{
  "n_layer": 8,
  "d_model": 384,
  "n_head": 3,
  "n_kv_head": 1,
  "head_dim": 128,
  "d_mlp": 512,
  "vocab_size": 16384,
  "activation": "swiglu",
  "norm": "rmsnorm",
  "norm_place": "pre",
  "norm_eps": 1e-05,
  "positions": "rope",
  "rope_base": 10000.0,
  "rope_fraction": 1.0,
  "qk_norm": true,
  "attn_scale": 0.0884,
  "bias": "none",
  "tie_embeddings": false,
  "parallel_block": false,
  "extras": ["capped logits"],
  "init": "normal",
  "init_std_qkv": 0.022,
  "init_std_o": 0.00549,
  "init_std_up": 0.022,
  "init_std_down": 0.00476,
  "optimizer": "soap_variant",
  "lr": 0.00398,
  "lr_mult_o": 0.86,
  "beta1": 0.95,
  "beta2": 0.99,
  "lr_head": 0.00384,
  "warmup_steps": 36,
  "schedule": "wsd",
  "decay_fraction": 0.875,
  "decay_shape": "sqrt",
  "final_lr_fraction": 0.1,
  "batch_tokens": [65536, 131072, 262144],
  "seq_len": 256,
  "doc_mask": false,
  "train_tokens": 612900000,
  "steps": 4701,
  "dataset": "wikipedia_en"
}
Each number is 128 + 24 x the weight over its row's rms, rounded and kept within 0 to 255. Layers, rows and columns count from 0. Numbers have three digits each. The size before them is the row's rms in percent of the matrix's.

# o: layer 2 attention output (transposed), 384x384, rms 0.128, rows 62-87,190-215,317-343, columns 128-255
# v: layer 2 attention value, 128x384, rms 0.135, rows 62-87, columns 128-255
o317 093:088132118180147122136126072147100136146108151181149129114169106070103147116140138090110150104108100069160107147113161133162147156126162117168132104138120108122129105121135129166126141171156119120135184135119109117140157143111134145099176154157116107085138101142127096151100126157114075108093166139108095148154154136157148156129082123087151131139083135130114128126128190062136122091136
v62 104:133158125155158095115142126149127143121098152136163146067171106062152096102132144113136153103127091105132118135113174114159171134154137136118107146160117140098125104147131132100099144108144135161140110104128122138139172083137133143112146157146109084136168104124128119093121071146124076119110143134113114092151133154141147120107124135145087075113118170083102116058124157130160117115145
o62 093:115114157107177131101164152133120112162135090101111090128157145112161089104114114107138134088102099138126126153146133106134122132122108186127108119169104110146160116106153147153135142097142123149107131101110138109156104116117181128142122126132129124104111116102124145124157136073116138124113138099142145147159118106160086087190082093120104145114138114129139072134095104150143171113142
o190 103:146137125156087126116121143126152113085153159137129120102094128113142111170139123165142109111130146181141094121114118138138111118123096137159083143065111146136130151159150091090117154140143085090126111145129072105063103170122111135117156121163125178134117110114156095132152106096145167134094121139118106126052177149105133126155097148156109117157115095083152115117148131100053126130129
o318 099:120106124153127093156092112161122134147127126122111113151160118123114129133106153147159121124180134073109143143128137097132125126146123104125171156167172130100119120128124137130108146121106130196132113090129117175151152107162112111137133126063111131151086151125160140074142126155135124085142101158132090149150118139143126148119167109106157116134119147155087154093168142106125120120119
v63 101:106126109157147152093150129165152112117129148190116135093165129150100108121160116096141080119128151103156106139136109118149134101128141160103121131117079133151179133177141160096120118140151167151150115121178124135132092101153141119167124152128139110115118163131176127143135154095080145133150137122105095118082158119090135108115080188144112108101114135126142135118119145127108101109127
o63 103:148107141138114127141097102136167182104155123142144104125142115139105155130128146147170094151164133119147132124161088098159133126139132100112127117149104116146135191136104126092128105149115169129099127114179116141093146095102125114159116111138106141115097147128173155117102159154135142137137187094112140129123143131093152088130101152121137168162184128137115138123157100139151111152142
o191 101:107145134112103127105156135159120122149122085131136193142140132117129139096102078106109132118149152161102146139082123117089120120109100154124110127108145183156099149130076125168158119138104139190113127123128129094095130129139124117103128103144160135092123124133119125108131087149102132117100081170169135132101108138174112159120123119126138111147092124088102136168155131105140146128096
o319 101:151146129110108102082103135151138122142129138119101136126094143132139094117164131154094132076161117116099097127129088130157115123135120140133168141144135093088158116153163133090109161092135101091152161137128142112155124139148137155169138157106099126151100120152130096130150120097150119147143122154103125129145105119104130129162132114144158117108152145099115084135068100117105133089146
v64 103:120143132127136145156138090135128147127127114105154116141147136098131141090131169106161147106110120091089121160116123083113140148069154134107113165165092108101112147149149138089130080146177135139123125117121183099117165158150127138112134176151140106143131126111141106146148140146150123126110134119164139098124092155126131106130074120128135146106117115108119116146100146096125116094120
o64 100:122139166099112120173185160102133158134110099100164102135135104152108156145122137142130159130146141137101142139142149091105115068115097151140177096111108133116146138107113157093152135097145120155150105130084152134164128193143106142141129116122108097131143096118143098149136120176147109166158089145142125103114121156126178155113095114122111125148128101115162094128127149128104158123125
o192 109:115128145135134136098141154131158145157118134150120089145102154199135157145136161115122087135142123129124137148150167107160127157120116129126119180133190121132147125121176122129143117140129107098090145094152120123098120118104189094121129147157116144127162133149132121118164151119114154127119130115132119125147100166158143174135173098133173128119126128148152156133102106147111133103112
o320 092:151154081124157165097131101123173145139132105132139128118115132119162110127115091144127146152130127130127134108092078173160113167130138161102148137163115111095145120114134160100118088108115092109165135174111164089136142110124115163153146140100128147118094143141096130132091098120111113149146113128121091099152130107116127105129112170102123110125103148144118119113154127126129144136167
v65 103:124142167138149140139085098138156090136109148097160107135096097150128094135116134106153108131104152094098114100119069155096112120108118160151155107148101179136127139134168139124106069129100094117099132087131140129133127127139154114127144104138116137085137106171123124148106125105138134118125117102121206099151110114123130094063142124107129127103114143120166109154148160187121106138146
o65 095:123202107130114119103126145126142085173138133134170127131152109123099095100131153146127176118129112092114108161118087117141160127081145156128151104114124139115135144119151128130167143139164103146117141135178133127158112133129155148128161143096123126121147127097187120100112116152149152110110159169127141082142122099164161116121121150140127108098181103109141156143134163141123067129132
o193 111:137119110145105133096158121137118119099123106145134112094082130150101135121141142177142138127180140155139115119159108094112112114118114180104134143172140162150128121090129145136110112101120135130176085112101120108098098122105133134122123155113146102131096123124128153126120086101173110114164156117115173100119093115134093146144096124134145141152109177115191177118109118091134113126103
o321 099:136123142094104171158099128091125156127097137108128119128168140163187136147122084091102106124082134146119122138146171149112113121180119112067110130138177102152134106163113136112102107151105109107139145117133091148125143130115143114134078087088119153165144133123099136145153169132089106114129170173155121142107140135089156139107172147102132081139080127147097091112127168137152170072130
v66 099:116126168135141114135103085079110131157090100147123128158106188187127142153174143107121109119097110094115088136150120142093137093165100143090115150130127147110130106124145104154130134120160136148103101114133123076152140133120181140140123143126109090135126120127128152072118110142115122113156102122126084094137114124072143129135106120126069152120134104128134108114135132149105159134117
o66 098:141114147095102097124091142129177134104137148119060182118108169126123144130099167147110123126126132124134148123132119150116129110088160160120138153112113138148138119148149152138138121156158142145119136139107135169164161150125160129153117141141122130131145166154120109097086115156157136146126122134151140178111123146124147127174155125134168121130142111157141138155145104104114114130175
o194 099:132129091193145176121125114126110136190133150123131088142175147148130149142156101184108126100152101127119128129146115113118142144108084064115141078125164087113127109120115093140109108088173136083150104127144135118103130160115144141127145120154115087133115125110150136138194146132140104142146155129100117123128108146151143118130108131139100147127079114075115136135104151124126157118112
o322 097:125141168102125122153122144150125104089179102138135138120103111137114112146106110085160151155153132133110111119124124135177099131144141144131162132145113109128135141129115114124141130113117102121119112109106160129132138109139115120119164125128139171120116061139155142149112139094141144147127110070136110134143165083115138121091122150093130103127139164153129074101125092162104123123129
v67 103:131094119119154174103146119128153145091135172126084132151120144083131131137116114106126198136126070097080102111103161160124122100160150196116116111107122159117114170126112133148155064081169138129168165148105149162123128109152164111165131131119148137104136134109083122110131125149153098133175170125122122110090085142158116132136132121138149114142148075103167096093152137111149141137142
o67 100:151133139102127120130150136133141112102158143148152081134141126130127118125155126125118143142126062166113166128138139085143122141180113123124091111160108140128150099154179122124149128130100127133106146138116115133129149152147130137138167090116116155144083107107107124093106150137099144114111110123079149133130102113143140134120092141141142134125106113157098116113092123134128099145121
o195 105:067141100118075173137104129082108131133132154174146137131161175128136111127127184130140100110123137105127110161115136113135136131093162155140135126120128148202132100149119124122126108114145102126117133149127130129094112093121138157142104124123129132098163118128155165137115151139138150099109100101096112100133153107132121125168142132130118118186103140169149083140147098108139161158156
o323 104:146131119126156099156133104134137142141116134132129121143060099131126153137127113098135153159130145142156129126141107126132156103122172118101114129109161119072089162130095099137128107106188163155144114102135150117174144141158134106164109128110118115115096140126096138157101120099110132166150084084163131146109132102099082124121098119105111125096127110083113107108140106138134130102124
v68 102:126106108083176107126138164128156136119045141119138149146088120087139109119111173140091135180157136090173151141141127146115123118122115100128086112139106146112136116149133124130134131114098152148106152102138159138117123136132097125139173115110106100126122091080123158102115161154092126153105130122150098144122134135136073132119148118174125114133160120082159143122144076152160135121163
o68 098:123154110147103124102140153124148143114122120160157138150105162143090139155141139148116129104147156128120123114142096152138131112204097112145082121149091135158169121146137170106096114123111117112109142106138146095135109154111152107137151137114148189146093106095147116101119157134096131125152146121142163157128112087150074112150142132123142061145143129067115119104121132093152186121142
o196 104:124138129153106086075107105170105139137108139117118139139150104150213128163162139132179146155100128105145115108109145155126138157097135136141134145111177089117140118117157108079117129165169126171128094095150163136117140116137125145138121118088077158101149124131137111145107119125112111131125143102087108094154128155150143157136167105111084166072092123195147108102125096144115109115118
o324 099:145130140089110097141135154110150152148143128141109136097101135111088078105127143134100113120189092127112141165151171096137140063089169100176103149109147146122098136108093147150172128102154100111149122127110113141118113126116112139113110145143108052121111119140116122120153100112148112108083131110136114104103145147155155119124091109113185137122111136105132157154150127134109140104116
v69 105:104150141115149158149067122151145129127187167173124119121126128117141135140136125152128080109126143121170179143101105146118120173162158159083127133150125142126123097074098149156140127124147127122113151148149168117133124151139139121156162120108086090138114121089161161137149145127132111127126141127121109126106111126086118144125103162125118113142133142101145079171089121131119131144113
o69 103:161157137106142125112117137115123127102116162153119134122153116097124088084172131089118091104130135125159116106138156151128113120125156098130134136158121121113119135140133148147123164095095106155140121129119143127138082184136121132143138129119090083109132129133173114124160149101110114116136141092151181174099094117104124097088109116107130164092123154099101131134149137137094108141154
o197 105:127115079103109159082178175131124083128159075136145134141100125157117108173114114105142141171125107148089148117135103138106149149129112145163102115132147119114111138148142112143110110149108134132128100093172123148148136079163134124130147119071108137147107144163080131131125088113135103142126136135162141105169159104122196125132134157114118101113159119118109143163120137139125116101136
o325 101:094135170127154129203099107154120138123137142133136122134129089113130122116104096112055138077132107100136146144166138144139127117091148084079170152117091134125168102098133094127160127136114123103154138105097114084150140124073137134131103139172133126139138090106145146122089163172162135136141117106133097080120143137165137161109119121183094109133112094167157130099097120095093173124109
v70 098:138142170108119112075132130148089111110155135118124075100115142100143115083134099125121166124098141138118108150110113154142135113123101132146096163119075130121137097152141128094119141135161070088149151169136138137147095090130149108146129107100133155132088135103118130123117145101133141122115137143112132118110128117158171142162117138115125113106148095106153095187091088135122117107162
o70 094:143135130151115118124104111192129133130104147105136126121164154144126169077122136141147161128154151116103131166100102153168128104115125080157120138119134142134142092131128100068096110144113124130123133088096151144117141166108106091170132119120157127118129165131118122118121130125125132108116132142140119114165186127145133126152120118153136147166107143126153148091134136145117116128126
o198 101:114134123154109113100144143095153111145146139128131144140115094101124155157135098092149089125127120114138139130178106095120139151126167117123112083149141128096162131153110150122134119110126147083163180136168120086123116150123139160118118177142110107119143131111142097142109097143118070144119126122100135133090161118119077145082165089143135143146161117114136133130120183108148138143130
o326 100:150115158137155155159149089149100113123160119139148125103110120148115166135115143144127141152138135141123108099118134157122108139116121154057111137105132095159091142131097101153114154126100095137120090165132163131139105079144135126123152090113126147125135108125106177144137163095140144124136183140091158110088068134152168153120147156098115140069097113143163119164113109157121117118135
v71 103:118136148100162155133114136139102130111101150137085134126181088151103141124103125151103129150120118144135098108124118079162128138131077154147152123103125133155084145139126161114125151165156118150110137137121079147131132150090117132145182133130144093144080105143127149154199114116144092130192152125122102136157146150096135133130156122154132116093115101112110158101152135122148120153106
o71 101:142136135123167148120136151144145148133143129118112108127160102112118158099112123145105153129171180134105117144121105150178101174130162163133108146145135153145119139132096107158184097128110094117134091117101112107129111163116098138154149137138145066160125122108144115135111116131100157087136148123100150144118149168146182098140116147158147094143126114136120161164121175123153091120076
o199 105:134136069122116115098146124115125091095074128112139150147147153123142100143120101103132134103120088094165140130101137141127120176139134115143152090135131140120119148133135112128119093153139172120090135137146127125113148146098155150112123109100135199139122152155117138164158120076144132168129128140119125164148115119103099135158131135123177173110154099124146151108121108179119137126153
o327 101:140099134126096140142131116114132142138136155126087099121067156151130118178121104114140086120135134139128138130145119118084159083125113122098136121131137114148107107119147153102149173121142124142156177135114127133114127131164127111147094112113106098132103174078123122134131131131114116152120128111108121088148136115137097132132172134122122147149135160086127075133150114084151121142131
v72 101:120121139105134109121128152130161146143123120088075140156123150133100138125125152101126138170134166129107143140128146120134108147135127118144096113092121094163096154132134139151125106088115125116125136094158145091155105119142152132095147100124161143140135133148152067123127116161128120098133085124128149102134140132170105146125132122133106153148149120153093126125104128118061127122129
o72 095:135125131126144152115135157167169125185168155095122090127123109143086139153134110098174122179102108100115134127149118134158128076128153100138112091080081127146137127126122134126144135091109103147119126124128109115152128101121092102094158176092077121115124116153128142126071088155122134112117110150143112120115130101151136118138124115131146146141098118107126151105136169098097091111135
o200 097:076123106114115097124151131130099156093145143101150107116161138134139085090123147122098111091136093152120136153121152137113090115114117121119196108139144132128094151140063169098123106155125153076126120140147121118144121141120120171166094139132135114107138147174113116132147151115123113100127129115103151162114143122095110178105111113161127117126144146105121120122136117114136167109153
o328 102:136156133167187135137120122074146117119118134176134157170142152145152125134141087140096170116096137121100128140144096100128148128133128116089084099139116130127148087095163115164140118119142162156133115086134121123114146096084131114090133120146124120151090111110158124137142112103108104143163115154141137112127147112142158141144138098112141110119126093123120145166134101150134130163100
v73 099:128137089103147137110139126093114129081167139176084159122118114105115148132148116110154147169159169152146120186157154096124140089155107108112130126137131114139155113132113137116135181120163154085120099133120149134109159130134116117088100155172146114129080109096150122177140165086165130102134130113133098149113103156152133128149136124133129155126091164151141135153118128108119137156086
o73 103:130091125108115124142138116147153161093140107140170112116120089089112135068113106122121160144143173153115099112114120110168082104122098132111132113120153134093107145116165107139130186143149174141110105121153150131165113092149132134142144111139177108119075147138125130176162131114154174122138102135057150114167146104143111102138179145088135101118106112112112129110092120131166121114076
o201 100:152167078141160159139100151149155138148086140131117140150167120139114116168165118107134158122139092114145162131131097144123123101148165121133116156129165139157129131156058147096088108124113091128103126140124127140133139161111087125091119142106104146102130085103104097119117127156111158143105174152155120118101179167076118139139148093071116153147114146144148121132137166137126148155131
o329 097:146133128136139115096146127127142104134147119134149124071139131127132134115154121120111081114085110134143121128104148134094136128105144118101138132138094129080098076123136143132107107143119111088151146075118142180117158135129134093142121091139077155120138185128142137113108122124135103102103082113133129134103148137117104137102108130153127153122162127123130119145159107097110176080134
v74 098:118150110137106085117144119171115149171160147110173133166125087133075100133087171124116108113111140143098094142139129156110112178153156132137130146150168125095080142103099160106155145118182119134130172157123126135133107087150129129128122149121126094158146082129146125132123134147146109123083119153093091098112094150175128077123117094107149140116161148087192132049157167090127145156113
o74 095:087143161152144129155130130091116110139100109104119101158111115166122157134114115154144144102114134145069089132156119127103186139174142151125134089129145102170135144097137154139139145119143147099160133131166145077104148142103101126107138120172143154123112101103167093091115140138134140127115060108133163074110183171140146067132136116127127153135117111114092101154157087096132091115129
o202 098:155113098110109150113186117152093139102118140165104133078137164138118143112139173121092138075123129152128113136116119121125126094140083118152145135112104126114127091163145117131130120119114158100137131140095109148113107164129139075143113100115095127125114139131099141082155128105128091099145147124110131099142139143147096153135137127109144133215138158146134083106110148136116136100101
o330 102:165145154095131158116095134115138111134136129112164163113109086112089142151098124119130122168135163129130147115100115120151151119144131157148132149115149128111102131098151100115104157132095099136107111133085141108124167123149116092161133134109121126123144123110066153162062142098154125131087145154140117148133083136118107148141123086126080125090157133127131142097135151161119156165124
v75 104:132124089116154114136112135097080121132118088132132117118150121139109106109153125123122087117111105116146155085144163126136197129103072132138126063115117128137125127122119146147178106138156101178090131112103117124125171153147164074127123153155151135116132120134101131129141161144167124167121102111100139100116123135116132146114136109079110082102126117150090107117114097124124155152133
o75 106:136143123086110131140128099089085117104160100126137091081123145127109171152127152084127121146142136088152102135119147137128174107118100104172118122131135062095154125161121114151118130124095125136137123150154161132092138142128150089153118160101101184162153125093175153101148123137120130134109111098090118151079144134112096133086134112141137107133114120166126138118100108141141168114097
o203 096:140077112152113118109165113190151128134147157110135164159132136137136088112083111152102117080126126131108137125146089137164124134102119133149101125104143067107094131121140135129148130115121172132122107111092110169106130102167107183088131157137125110116122113142118147134124122118112114130155130176129101116172105120147143134190119125122121133129116132105112139122153088133157082122190
o331 099:132106122109183132109127163155115116148123101141147103118106082095129125124082101121177135105154158100139098124126138135116079155139142107137129117143112128133130134133105097115080133102098128134094121132112100111113126115085116117141104134125150102160109144109136135138113114151153136120155138146172156129143169134094106126118131118154134168112121149126136111100129151129111110144080
v76 102:128138151144173116138116100122164142145128135108145104132169103137112120100138110090135125146086091166155162136131107164128139117100117132111114153110138192142134097139123111160135131123104155101128131191116048154135116114127097197118158124106134182093125114095115105103131141120093119140122154102176080117128153103108104128127173093150122111112097129167092157162087148113146131104185
o76 101:164128108108146128108130108114111131128135190091136124129113123146108115134106120133154073146133163174162100097103073124158148113122140113128101122119127133123138114142106111160122161159120104148184112141141107130134125159111157130134129097135125186127132123142104067115150183125125114129145121134129161136104149099149145129126144128148142094136196141161094117153129107118079128129080
o204 107:112099136146130095075118141115154133164077132180118157146121150142128143135147160131068153110108090118110156124122116122106121141103128138123116145102126121104121192099143135170125109116146112141115154089110086149095062082181138129093123118178157094121112128138175085141151112127114160119093144114122108131130086113120135088108121146103121132154168123085109116067122148123117117080191
o332 092:122144107165153124179153120114122125149162129137148126117164137062090128098112148084178133143106136106090115160140195154122100099097122166191083154154149131179125139192140150126120140099159139089150094128108171113161160138113105134166122139115105091140098125132135169114113100145112107141104095114080129113120132132135113114103133131151118145124114111118138126118122146160135109170148
v77 098:118095114162112123109128164092138126157126102098124138100104107084135119118137119145124136141133116147126097092099148127105105102120103153102131150076160111140096143140099124147102115109110148122115138126143148122100127114098059140110160100099096109133134029145119169129120129128171112164137120143107138109123134110093089132142134108115115142114128118120149122099088132114107122120088
o77 100:102115126153131126175130146124121146132134129114149181101101139089092156110116148146136112118095116139115182093129086127098141125133140129144143082103169092152148152114160091109113131080154109110136115165151107117130122143149118128121188103144110125150141099142144143139099125129190103116151134113141146162120105101116081140153159140108150219149136112139127115133146134117106119155128
o205 102:161126131127111141100123125171126124124127114109126102186144095184127122135151103156146108183142133143123101167124138103156128119141166126147164156107107120123118114132076115146170139150122147114125120135125124117131131125114130098114122132107128102130118126121104109134098132118099160114146145123122137156108131125096174107094123131123100079096097105109091139150106118099152131076121
o333 093:181152139143100116100121089164142102152124127186124112114108138102148161126129144146125122131091110130150091118138098129106120117117126116141108133102108150094046140179137174137154094118113138113140173123128132144139153123108125161160131128142101094110146151128121136117153111125123145087096094115140126117146119128118119107138118132159120117141129163141160131109167137123137127140142
v78 098:115156140115162091123122135087170117146135120133133117150065138108117085104146124098129109120137110156147101175126127134138136138114147100137138094137122124133158135116127133147163131114163148077108103154131124130099119123159119093139204134150144154101113141167149128106143150152124089154124159174135184135125157099090135154126130170128144121115122120184149139076149171166152084089104
o78 093:156147101100084165130142145127123112125173152093138075145145140119109126104155074102167130141113100119119157171148130086130101119139112116119108144173094121117146148119145109111119139104102185110112102143124144134115121127137146158185144108130152102116077127127138154116159108134097159144116119089131159152138148081136131123106115076127150113115144116136135157159141121062145141133147
o206 104:123143154144140092083092136132118163152148132111166139106130100145141121153101138107091129111121150115151149120143124147110160108134123094113154102118146155105099114169092153078122123160135104071136162128111112093153152130069119112120103114104118131148135139113100148173121135103132092096096110174119098116114125111142152163139155184138133098097109166111126126132090162163106112126125
o334 102:131135092103116113150154126142174114099130100133134130102122119116107149126102139142135128103120157183132111093115159138164154140119170122131102148128092109139141124089138106127132134128133115150127110103140139135111142107099075132134131135161102178118132126164119074106103157079122117096161126134121130109172110153090136115108120133095089197154163148102114153099153110124146155101137
v79 099:144152118124092148092143167109160111107167134143098124122080132168101132156076133098108070154142095154098117111136165120135122116112146111118136130136128167139125137157152179119130170177100115128130106110099142138144151161183163132108100095072144116126113131141101114139166183127160118106144094159144136090152142143165137108151135145108176146116150185119098074126134099142120093139123
o79 092:093109143136118152111189117078130160148116110131106126139097113094115143070125141114093125132142084148126094120118161139134098135147111164158103101153131179137127152159134172107137146139163131127143100155158144138158126141145114143131124090146148110150106123128108152107126150116119156101161092111117193116133171118131079152114126170135114145138104168135125110142125119125135118063058
o207 102:111109181108134115119134151155109154098145133101109124082130103125137135159129116144149109119155139122107136125121127119167152129145121086083149154121131105156125121120115107125158084116128118105119134142165136105155106091127060171113167113104106096086152119116161123095135139155110128161133151164160122111067116146114175140112163129125118128164159130161125096119152110133117117156115
o335 102:170118119094134119153093127151125109139168096127112144147081170180137129127113107108095128086102142122173175169109127117058160109127121117106143090115134165159113132104118090161098160147163126147137153093083143162130100148142144114123083135128139121125108159114069143135099112157143111119115146151121114203110093131149112122160148094140145118091094121086146163132149112080146118151172
v80 097:105129088101104132112146128126106118164114106145101126121125158137131122138093151109134193106086167143129105111122133105140129124118133123150156161098139096153169091124128092083110107109141118156163130153112133140110114146131111091149139089144163122144104146111141103170132119140134103118109169098118094095101103121104164129093132095159167134124131139131137106078065109166134126152111
o80 106:113127106161122139115114155133085148141084120139083139140136144156144091124113107157140088118149138134137120198137159152148122128142158127097177168135128142097172133130121160092136100114122130145131157104110106126139119155164118110115110177141101123064129121102153077116136166136119126143136082116127091129125158132083112147112119092089150146118141125140113144159063126155164138122108
o208 099:160131118129159099158130051132136124125129122080177133127114103126131117145168172161104140081139094129164161108139159119159111126138100130114095142115168164158094147099154148166147129134090133107087119138143148127118149112079130103164133152089142139136146121108167159168115094120119128124186151147155171141127141135148133160100153136146084112114147121089179125131095179085157107136121
o336 099:096122138113116151135135145123114109167120167172100127106125116113120196141091112086147120156093131131086090117155114146105159106116127176125165111138104115119138129181155088116112153081169148134188105166137115154156108143132114124071115121149114137130084126176113147148136098107162158124151186151097126105115098148150118100153124131148113128123127140120133100125158097092099164131166
v81 102:158152095133184125096120136118122127132113140096084114116150132145141115142118102133108154129155148144103119107149155165192112169119135112100111149126103106146105113135108132130115118096150150071123124075092140122113086147123110116131098123109111163140151120106124071175155113153111157124147126115122098105128150123134144137135149124135118159101130126131116136087098101150188097123115
o81 099:144154145124127132113116133147105099121136182110082151146129106069147082158070117113149154166115138102088150134112169099141140118145159096125132159155163136141129144120127108142139129107111141110102084135124127099129086132136107115164086150097097119143109098090110101136162097127107179164114131139131082142151162171090119139087152157150117138145126136125119156114105097085102141133101
o209 106:098120100163138146111179133104095156172162114104165141137095155110123186131164130115095106108124085134174095123103071106073129164113151170130135132123153175117091132110149128076133127119121107147153142116144147149145147091096114107099184145128137141141104165178125145130108084132119140144138104133097157150114125137144115074095141104115152099126119116118115129121125125117173144112124
o337 100:132125114111164119143119121120152153086098105168113070119163123145118078105117111119110089087111152145132142189139131158164098146150130112095107067146102091147129158111115152184158146137150144106113122155125150139135165139147118147154092103162099096131160118111114134134125147139151108102160136120138170130106161128134145166154106097094136134142177135142170133131135137152082120147116
v82 106:139127102145111156123144142143154115118154098086098112140124139144162149146113149093144160162146121122102131151151119091122118138160109096122125150115144134116149141121122150156169126169173138136089140122108127100143146129079125153125128105123119114106134098144083067125101128116127106158164112142164101141119142159097127112130116136102128134115173135123140087110114165131137134133121
o82 095:091164134122083122124124134077134142136107083130106124187156140131105117148142142141136136137130180148092084111173140112165091144104109126078076128128128180147144142163120136140181111083157107118104138149120101114124158135119113136090140134130147131144130178110115109081161097106188066123195185131125126103146123110123148156121095099114111136167119116148118127139113123095124126103131
o210 106:111121141130116106090136110125133173143163130126158112123113098081118121135104120145139096122127097135102184115117147149148161106128080127092093134143119101130113134123087095103101145129105119181149103114124119132145099144173102102175076106079105128116149104112157150134131138141113164141099119126135145147128129184146145111115151092146141149113125161166125131153099077125101148125145
o338 101:146129121145175157154107167149175102069133111098148124077142137130155126130119136112145110189113104126126154119110122110120123135135142109142132145111118099102088176166172118115106109095134119109119152154142180142103116126126109122139154144112091148112132115117115103118089155116140121176114090120133086135117128121115133100135107136127136113146159141137136113095158167151098111160095
v83 099:151157111117093168096129129091072175077153144109147162091118159163173124106095154113127122098132158141121180126097152137122124121124124140107147149127133161155125125130122153113127136135110061103130166130161154116109123181113105114131095128143141116095152100151171116112136126133125107118112116121135099135147108128091102205132148144107116064135109114120137137126113092110155142103083
o83 098:144135115084130145129086159095140126101114171136120095155175091148133131107128107138136119147129142084106190112132204166127147110126158118163119158101127107136159115058090160168137144149113121132097160162133153128139103155139145159100094111149097101132166141176127111102096084129141153101153118116153141096132091144102122146132129090147138071160134148179139112149114151121142111142169
o211 104:144121175124142164134131150134117113115129129116157087105064137120118105073105164067123105117156139118116119125098103129088138142103119160152097110135118182099103140146117111130084106117131071166178112130105154109141156137154077107128102130165137124129134117061146090131114150129124109118145125183143135117142145137135166129128120159137129123129081139122103148079151136157113117159110
o339 098:105121074155121127081121134167116153119139110139098180143138171138113139156146137158147115095099138142141116136139095104136125144157115109096165162129161113169114101160168119131173128122126149108134110116123112124131148107126150118126166134113173120096108135091122148127168136123145136165076136124103131139094132113161146133158133111110091148103101127104138089153129105104149129139060
v84 106:137114135174110130119125187121170114159110118153155119155178128127090116117115128135133099116118135105124147145128124146131143128078086116128123116100072117155117127154142118120099111148137161132129124111085141144146053144110134087139166106139111158163150125141124107119097121146069115129126115093143093115180105103151089168138100151101133125110122168094142158091094101116104096106128
o84 100:149147147104092132143123109110140157095140142148136137134116132168115108157161085121068166152116201142152131124154112119172088151133154158094102120146113143144156095128126154129121168114141117118099140143175102095109131138101129130123117141155126134132154099147150163138101129163139129132174114115146130125097128099152145149112097150139136160136127113141111141151096127120120121171135
o212 101:114103136165144145112133110121090121115135097166143103120110135150101116121138136118125162124151114134112183132128117146059132092106129119140126167099169125108148153126136110156122159150153129129153098132129153125131146163162108163121125134118097100089114152138124158084115130083086149046117186126111173109112140130112132134147147135121137130110135149123131159104158196140140142083116
o340 102:110145119135142077145124129131169149143107135097138113144133107118118128081128139168186104147133112103125090139141129146151119128113088103144134096150109104145105137143145090132155120111122144137097151126101125129114128121112165144111112122139160137143142103132121115141119112145153144130119096146126064173132136148106110081112123115146119110110180101153147137133124085088126113123144
v85 099:136149142157153119101123163139141166130131149080133123124132134124128127141110130152107173106127115130136116139125121088130104113135118114134123098110134154195130144160148122111088123101124118125176123133146147115092130151149088094094148094099164147100121170105138150161109117161086106111148078098128121114161189122112125128112102129112171126168103095125169112108142161186106172143125
o85 091:146106134083134142152113139176162127112135140129163123121143137106126110129135137126131156113149142117086129147161107109136170118123136114077124132129132160130138159109133124153159107120125122136112095081163136124154156077137100116102153150102118179112146128136169156149120159180124104148103119160126145131122126134152097160094100151094102090122106148155072157115154139117158153120130
o213 098:138121124137130102157108149150139136113090129078094101102121185094121130128103144085146126158136093112126138136097123104174142113169116132141147140124124149133123118104150132132125173090104101134113118147077124137146150146104167151144075146162133151174138111157099112146104072169164170126146149150137145110129157112118113142158163144146110131159122103125119125134135150140118112086138
o341 101:102128111143128099128124088110120143115127106147136130125116110149156141151122152124108122105133144123116112159159123155128108134118168130159134128097150101146089131163104141108130156162148124138129179136114138173131090154143146122137144147134112078091104128145125102131128161129144111159120134108109140186128105151136124104130115086130174099115134174166185165153117123122128166124137
v86 100:135144156093153150106153132135175110134154141167134126136159165073116164156104133157145132106141106106097155138104132110103119115107166103120144137139193142126139138180095148068141098131124093182137085150099105135129117101079117122150192110125079160173100143153120130140122193096136130120073085139094132075111150145142119120130110094133129122136118107105086098114165119131083124101119
o86 104:122113151129161137113138157136115133171139173153158148132147101129123147080092116090139116095146104132171112138159150125126108107126115113141155073121158123095130138168126130110130141074141089135147149091110097138112129138107123153104112128132122184138158112081112131168103128125158153140122128135090140112088120128124122117148150112124130107131123102110116149122105135146130165143161
o214 103:149137098131133112098113111065132115112129091117148143120130156166129132122131090134097136122110121130140160118100073092141112157122142141094096155107103089159145118156163167141145118169153119088101132173118161181129112142150147075121151121100149112152132141141149121137119158160161131080163149116117173167144105166101159116149150133113084155109128112085169120118135144118116103169124
o342 098:152156168118133111104117097157073155107116132109109114177110140163121137103114158138153150126163203150105141185105148145078147152139148168139152116138096144155118126086126078074175127104112150119113111139135159091129111131137089146131112135134115112078158134171125138112130120118108107089093126151156105147138141137122150128099129098172148088160123150149122153144127139142112131076131
v87 100:134116149099108122169119157112140118113133157122177137171136150124097110170169135140129120112141161080106099097154141110117136148135130128159129176124084119129150124175128119103127145128105126140131125071149133152147145111132138139093141116164121153121093094113133160133152144066117080128090146145109134119130143123103120137149102162127155125181170137137114127123071111139145108104123
o87 105:132098174128122153186098143162138109121155113100123141158178117128147117149162128149122123130085162140164142097147099121147108137144142118131110114111123105130131093151173092097096137132139094110109113129158135127134173094122107131090118118095117115134120101119096146118135087107105121126127178118074091133117147043150157131107121151163082110165104180155137122139103136135132127150164
o215 104:120094155103122110100146119098128119141091095176132108136128108157146163125122090122182134139138129135103148118114144112116120102135141149135115147134154106118143109116137119133131165098135113120135169138158127120126119143133115113142123156187134110165182154131164111169123152174158133127150126140159141109147170169092088109123109089138150154175118114115112105139132146124099110145090
o343 094:128106087116146135106119139133138130134145151113111123151135111121091125115119134137140123111135124170138112156079146123103103107115104083120128097136093152137160150084099109127124097147154174117151117111096165136110113121147122136128123105108127150083128116162120143147154113068136116157153098143112106135160123169141142098144147124118144152080112132081147134124102118173124179114172